{"num_attention_heads": 8, "bias": "none", "tie_word_embeddings": "early", "parallel_block": false, "init_std_o": 0.0, "optimizer": "adamw", "learning_rate": 0.000918, "weight_decay": 0.18, "max_grad_norm": 1.0, "final_lr_fraction": 0.0, "dataset": "wikipedia_en"}
Each number is 500 + 40 x the weight over its row's rms, rounded and kept within 0 to 999. Layers, rows and columns count from 0. Numbers have three digits each. The size before them is the row's rms in percent of the matrix's.

# down: layer 4 MLP down (transposed), 2048x512, rms 0.0645, rows 767-779, columns 0-255
# up: layer 4 MLP up, 2048x512, rms 0.0681, rows 768-779, columns 0-255
down767 103:503432480482490494541484516526468563514472482404459556521491441583512554522500485495480525519497466563519483547492523554487548511483472505501509487507470571464491452468465460556477543451442475474475480531496455496530473538501436499486539526483518480451512449413534485482480508547534447552517529504554554532500503521489508465530517471484506506549467504558468482503499540475453543481546481494423460469434467497481482573500444500542507479511506487533515556561434500491473496489541526482460437467544447488524387522566502460536510464576526492490512523476483493522509484562347488445574541553438451387450509540528506565431470460557532504499463462557480525465512400517428508572483533524530578496466453484440486576504508438592510453490359532482454485483519464466481422559425487
up768 106:468471483469503467449527529563480522526501491561525510482478510484470549467571537446554518487432502517458471465528610551570479462482441497470524494424447461429497545491473542501499483460535481480553441489495444480526480513478513462543498497526509507462483548493436516602537517471497489534471533508482523470498546484492479504538439403555548440525454485541446515504466503467518490469482545544621452486471569539508544507547493493560476493444538486501458470475491501535572539488407549442503534525503515564511484427457512511495531477472554466525548525590492516495478549479482511478484503522489521482473515552483504478485465568477475533513541493516459577548441448466485503551497401449481545426472467497533493513503437522411517409526478476526521423523596451478567541498477516
down768 107:489492502563443513527435485495506408438478501468480433500464464467492479436399518515435462450525456472528565546532527472526499477521498511515484512502530502554526555506523531550510539451554593481501501438484536546471530518428483460483544536484400505538466506516529532530488473499504523561527522466433505475481501495520500476551490531558464475522450479533513512495584517457484447491497467545462513476507472461445510464475480550510504467555532514458369455497512448567554447543551502525414534548545479534499571390538491496474506512518427562466564617466464514530529446519439496480498446525520531473587518458431472500513535517410525404536500531461529520465582563552505550482514475465526462464465521549501531522463432527458510513443499496476511449480471463570490536471506525
up769 100:563546510472543490529491540550446482495423489530508391526498482481477550565472589505521460419460528502535563443510499515574461479532494467542563434525496449518450500550506534516500448438502474489450376488472454430497514509589559502473485512491560432507506505485511459515485565480519497497472610514555557552498583524523517506473531430510518471460578501521463528409497525486459454480494546482517448553526519541533536556558483546463510488472480467532474456518534480479543502483422496466473521502506494471537533448518540430519447443437453467523507518478474512474504494471569506504560517457520523473534471509517524489485497473514543467433461479414442556527450450411532506495570494509557467487500512500595499466448505386413541495518485485517515501521512491505502469520476471
down769 101:529537510409476478530525486501534576534535471476556457466518547557490432527546510492485477530426614455498437502506474419525520496591470548562506508500539455530498531478455454488453528516555492556504461533506413523484498452472450485459552451546497534461515498487480482540479471482483529560499510485510584398515537524487502503500541481588479456489477512478467496520530512500495505474542567463495477501503480533457533437516501481400498496505461507558559549498468463527481499489475484537482505569515464511500519538509527547539566546526416512550398536538516543478476548536479570461530512489589547503525503540513538541448514496507476478495501545469536473478510522489486549484553465498516530548525561536434536567463468520475505587506560469463432530530467555553494499418445496
up770 102:527549508521487543471512489557495476458484452464482504499572549557437439485454464583531486479467559528508537607455415458509549508505501480491540466418508532540546532444526473517493533498515523561540524522567467499517474514546522565534534506443483524531463555505488510518470477497476514522436491494508491583474429483451555530526439533563474486454449527482514569436454440429439532514414528521530519567530463501515487523521507436461493565552492422474423529625514476481381498502433507490476443552435439556513507497537413440508499495468464477517541527490541526440526474518546499505474478475463555520526440480519554610519470546486519507509480464482449517500480480551548518516475426437508482455390525532502456449533495504444523480496518502450491467437461493521483551526550471
down770 102:524505480551461551463408541545470488450540496468555507489500529484480402547536420540511455486497465478530546532466480438518530413430505483465524516528502524485489481548548487474494436489543460442520467536447398488522488487504465408504556510484492450540498537519487494595488476500438458481514501516540550555509436498490513491580543496508519536539478516450459485526457506499515424467518469507448483497491521495535477471534532454490511480483514459480453497518467474560444490517488480473519549464521454548482493480456407441494519484589482457529483503473620538431473485457522515442464411510441508473471574445518507563560492466512529495452457531452519500454539408558524518488516502581490526507422491460544512501481518537516521509596532450573532498446494468502494540504496540
up771 100:488535391538523526529539466464530544486540512540503526547533507533505568462543468522457457494399497538465535563495517470419541474458504529503477515519549486505540445465517438487495610562508424495479461478460546428506517438469505547614466526477499458567446477522483416566503446504457554450451505526541559515452519429471475477490463489568494476502460459511545451467516527492451499554508454478489516507403530492466499521469516496483496542485492518583472473516540467548403440498500505519509513445574588444484522498526486495434545446519471528484543488538490502446498492543497551584485474491524622556501525502478544511592508594612436478560449513495437455514504466487526490535510451507513524519442552499542552437459525486451527485531456501536532481556469488485522515407445520
down771 099:495536512533401468518463494406569516483463603521455581488479443462465455463500488463486509551527568447443476533544559472476530537502562488503430442475487555536561525531487408568558515526534481479584470586488508530484484463505484524494508489512422486515549553398483534437522486545516460497466478481496520537440502495405471500543456482496533580504521446519608493435365540481497533464510507544441590519452499512540480468520442500498491493450492510455525482574487481516440469489525444465491532470510495489469530493477533536428509454520517531488534507517487474529497475532519533496524511442504483519502550402511519484505459525558410462525478504475438510501453481468503474490432468466521483528418485470490522462449564540487426494501467489529491484499471401532505512478481550
up772 097:505528509525510504510457485506507478506498535477527516461562506451492497514492443556519495552516438544504500421402561524571510531493518544558595545539520470436533487604519515541494488489455465497532489536467463492465447557475536493446516506485516552465505512462473485471547461472561522483486504493449463494430490407549500448562569502558496483502495459501562470461585463513519493542485509528546435566499533569474493551561559467481434519525558475523487457502512552511489491482494462467504491554469495455547537550466499441511509475506500465512517535546470378515448491606490509521500592504529521507513585480564508501491368548472539536570516539489530517535532486453537502524456472452543489537451525510551557503498451504529526477445445433429462492520518535442534466415563518
down772 093:572474514588503488502528412446407477475501486486476487477499439453549460580490457510525473511495445503486481474483540553542566508535491539475497539532573475430557416539506575487493525516588511482474515510498488512583513513526477483439471466520505506507489594520569510516448487578505440539472452476491429507518503434467515449516501494524535501563481505489462523421541496534486493494502568501472512512543422474475425485497481548554541488495493416498453445548520467535531538504504551520456516513502491501550525514422515540500485561540466496467476504572402479506480523490472459523507537537607455549517518469513584475505503477558504427598521432559582480504578481566457549521556573438492508517514500479483507540511460546560506527463500464502484491475500523519465521494515529
up773 102:523525531512388519522463535499558455555504472469502533496559471483467454442477494493447466441499495539463485509449498440483508501557420542590496462578535454481470496532472505500514475455516490529455416563540511557484517553494530524454508459480464487464492481464499515481462476479482483470563541497522468613581540545503499484447518512521435528479508539423515525482545462451478412395508514485503433427480548510526472470533469474522402518496537505512394515446474524472492434458513485569465518504468555441504454476455551508542456426458464511482574470514451487509465484486525474517467586465509527583466540492441462451466489446535500448509507601490499576566496566521436422484534490415472569591488504514480530528473499440464509511477522500466461526439497551578496487538506521
down773 099:475541469438570523495421507506439511426458456532465518447448487438551449541438479479513438452520468467515456464486542510525442554436484528525458514546476457557541538524469510495591521436450495484548458417492474534499516512540520451496486560481479467466499523515512511457502479476488554465482548498494429457445539487523486430532468480498476517511392478512474605538519546454487518491494478454454490423560507492555538459586489517477549442553487498497431558552535591504522462475493568488442543512505523546512514518513522519519594496471486494497426482509558520487544531498584504483446543520586456533538487482388498501533533482462497515465487531540534552564576530444486592527496560559479500546466459500530500520393536552492510433519457445576516523458483563443473473505515553
up774 105:478503500514514502540543458508457522560526522461566507495555534479473453534489509461467580510526472437516494523479432597510513511563452526496490464510471511485483603488660594510477448499541532476482500469514523431408485516520500526465438527450483484456453505466438491467486522435467568487565504467487517511488411520405523501504532533535458451466462493483482537529485430497476517532505509499540469498443504433503478483490492444544459558590540457495447524601491520494549473521476475484495461492464518547541538483498430501496440458512448447469467572503494537472512490549550493482477532516534432505455584517509481490450486522524474518498470473428486499466502508477547486452566481422472456538499567540519573538504482440492447504488448526520521515504535450449534471480443544
down774 105:490464557521589502448496526480479523582540533546529398488485504462467482493493496469483514539511519424445494512539505453459508447490465535487537465530485499559527563496543566453474559476485456473529448485411466474491508428562383547496428536481520497493487478511459487532489565497457463487482480454391486467430438553461452515483559558513509435473391457526500524550504485490486432471495550515499538522477525485529516515543467455502529542498558592509543506484515555443572478612510453460503474456515460502522494523497484519506458535537471505522471522603450534480515424477488566518445446574474543469620583518530455509535450497541524470522437494439487464447474522487531505549540499521437577484513483513470452553468515446500534486527521486599441508411516469468463455496476558
up775 101:530544463439520572516468529566509528511516474492550534469569426436466473472528556552517548497507476535516448502464517487532510487541506453563530560469551428520549474586506471483481540458440470471400563535487503559451502534520513494533562511545481524469501481523502603548550413533531479465490496598428557562530554469493474484493501545472565452435490448507560583505502473555549452489530558530518461523447545462434473512559518491480451468568494438513454496558549526511468532481484452484515496496520522545452510484430564511493458487502590475498598427561438549513492468475557546461431558523516533566520548506455484483503358510505469486460475542568452488477490482472499528536536491491490466471505492504441464534518438492527497455476477554519577502476473484562558560521519462
down775 104:446488493523538485541524462576489511464462441492501503496416547484437573451507527610582483418492509494524499510543524502460548554480449536497529426494474443553575441505459519460371466475589528509548527459483522526509471443526520487426520469517493490492436526467530506483553500490483523522511434465532509486526551539479467479470549473462478484569505501458507553551480578513522479514518529521516548459481449509487487454553429517507468491515534485542479568509479434385531503442392473478558492497459535539515508509505492507456495495466529510448600454510473540468488455501504464543402541480463523582507443544444531538551445397515480476469478497572491525496498487449512549514454602490429528503575523558497457475467550503544479495449545549455512439555441516498477476495556477
up776 096:451552538466411590494458447485482481517579524541504591469512478537470518506524550505509502529506516501438435443455447511522444467483392567525481491534514510465472550489484486451509458526503489465487409469592491514534468511555440527480473569530541533500447570495518504442552498504504482533514531489544530549512425464538544518496502455524452516375478540525489503497481485487484514517516493484552527477506555562533425489456614477506491511551510452470511472525466593500459508519473516433513462460534467510534553460479428503499486413443487481488493468526481506557455475487605470473520533529496496431532501483495537480563588497435493488484447510494463503520494491422597491516469590503501579550479504471475561504498511501501453416499463518473537538543509488496579472438527468
down776 093:491427497476579571499549500503542523513559512487556466501467519431498534443517482465509491562555535489489534493491480446526526493431380556532500428531523536464465474540464485538554461484525509497497539516549503513500520499479515523518524539512562520492461548526521460489547533503518465529508517569522519470489545483545514507494531498438482555440494458485530474510495541577512481413536535540501490577444529509528481461538476427527556483518564520461530467519479516480483403516526467473477544495487441507469467469535450499525446506456505470461520560583484499497447507461500454431532591522573513472522518535459554436473526448443503457505450483537448468488495553522581509461480512488554519559490468522461486537535470497458449514507559506545451575542443427486443504420502484
up777 104:543497515493500486517513530534504460527470459481500575529537472459547503532464559574467480510533492508529507455415476489474544469513464483431499516598452473443489486501492519496510552455489455579448504551475522554472510505478490568483454543459490503467511500527554476524425575441516545467564571561444517552479495509534532540489507500515476506471463522547502464502549443576514521501423501496441458510535501509528479522531464456503486487563530457545458493460512534533533493521478505424525469514482523463521492526522410509495480475480534500515524444514453542452438457548483528517554545505519488457521528500573517528488467458424519505554508485540460411555445497514445543548464461411525522506465531536547585504536523513523515509450493553507533544485490457557489451519546477
down777 106:489510478555477451446485459500541435462490530513500567534411485468543469536535486453460414493487485577472511513501483544552511525450484537497493545533486451487514495512508470470453582463485520523570453508504484505575440530558474470494453519486468506414498503508448466458440556505520501497548577515435443538493483505526453547441463541417501503513456528473505556539494518521495567489486539437477449456513523475485484462530438543494519461545550543491536534472499564507552497554510480477495473471482478505542438462548477574544433499514535458467526498474460493526413516504613487484520561511542496526464525456473500460524484493543433474496523490572514504559496471518512499548518532496551473452562447480575459488486526523551555514503515541556481497549490495519543465526529500
up778 104:492530427484490491486510562486561481472537552476520492539513533534450489449533503463558462504529457520522515494538550451544465468539453533505546521568447530550493469488518492505515539535461468497425485525576551466502528536479486542544547413446539492499396562473523468533463516508498490524537485503538532492552514492475604459508497489524495457478481409525554542436471468471456410550524524513488543459536467572521516570513441428460482537561499400535439472505463489520504497473455476545507502489486499483605547516476507495538506477479552484429475536473506488525525471449541524478519490488504554552514515498526432481423512501501465494451491497585509479602534544521499565467475513447434528472485596511477511509539542516438516488533471532483511473509531472528493527464481550
down778 101:573550491528422488478519515482531525538508550378481534492525608560451520505579479456454520535565462485465526515466531559536563566575416554531526466577464472521538459474565515487512534445493545525536505391560513453484543558490484495499467479567487453512474478496485469569586517557557554541553554514455551497457578520496520492497488493496512498515546503515475452532386474455504500512549527458487499436459509475471427502414461484429532439463500476490478499475551516529469442500445516460533519507365506489537532476533576496424506461492535499479454529497565491496489498465538532526479584512548479539538499492447549463548550520462503442445480502539520463572475495431488501460452500496497493535503483533509494556489533502466449522522442489477514443501510519492428459530494574
up779 105:449556524495497520493511532485562525535516540483503522472514494486489564475553582509484493520497493570531511543506496489570516555533387475481486483484477434515458559530591497495510530481508423499464454472507519511499505489522509483479528493473527459493427539471444498491529510405584494537509465449549495445503505507498478471451502534496531537445536452484516576518554604491534459593430546490511518444464537529524519458513511459468573563489510493502385460498460557479459487465468480401479487509539513495519508531444534400483545512462522440533527492467440574477500443503511509517530526548537529566525511599617494509447516573494502538480541481567476601539535461473564488519536430496510514496466555479506467469487468543581457575469492469526499529566550493509550493503519422
down779 105:495531545476513488500516534486492468492501473448432480477508381498475453482500525472457483538455466545470528446466485590484453451540467454429497449474505493556477533520499443536544516471497511447423493449492515456586499520493524446383489473492439453536483501472506453439506508503470523565497523439541574469505456460495486517466441483392502529418519450502476533448482532459492494426454550460437546428460540524428440469533551484619470532478488541505458474536502541450461483519552515478515509546428539538517454495463511482502445463466492530499556418552480495478507524476490465529445538472500578491504508537505529606465472497488551512488572461534527450497503518504474449510498495552496488480494506472571511545519557450526471556468488517509531470481492471527513469488503435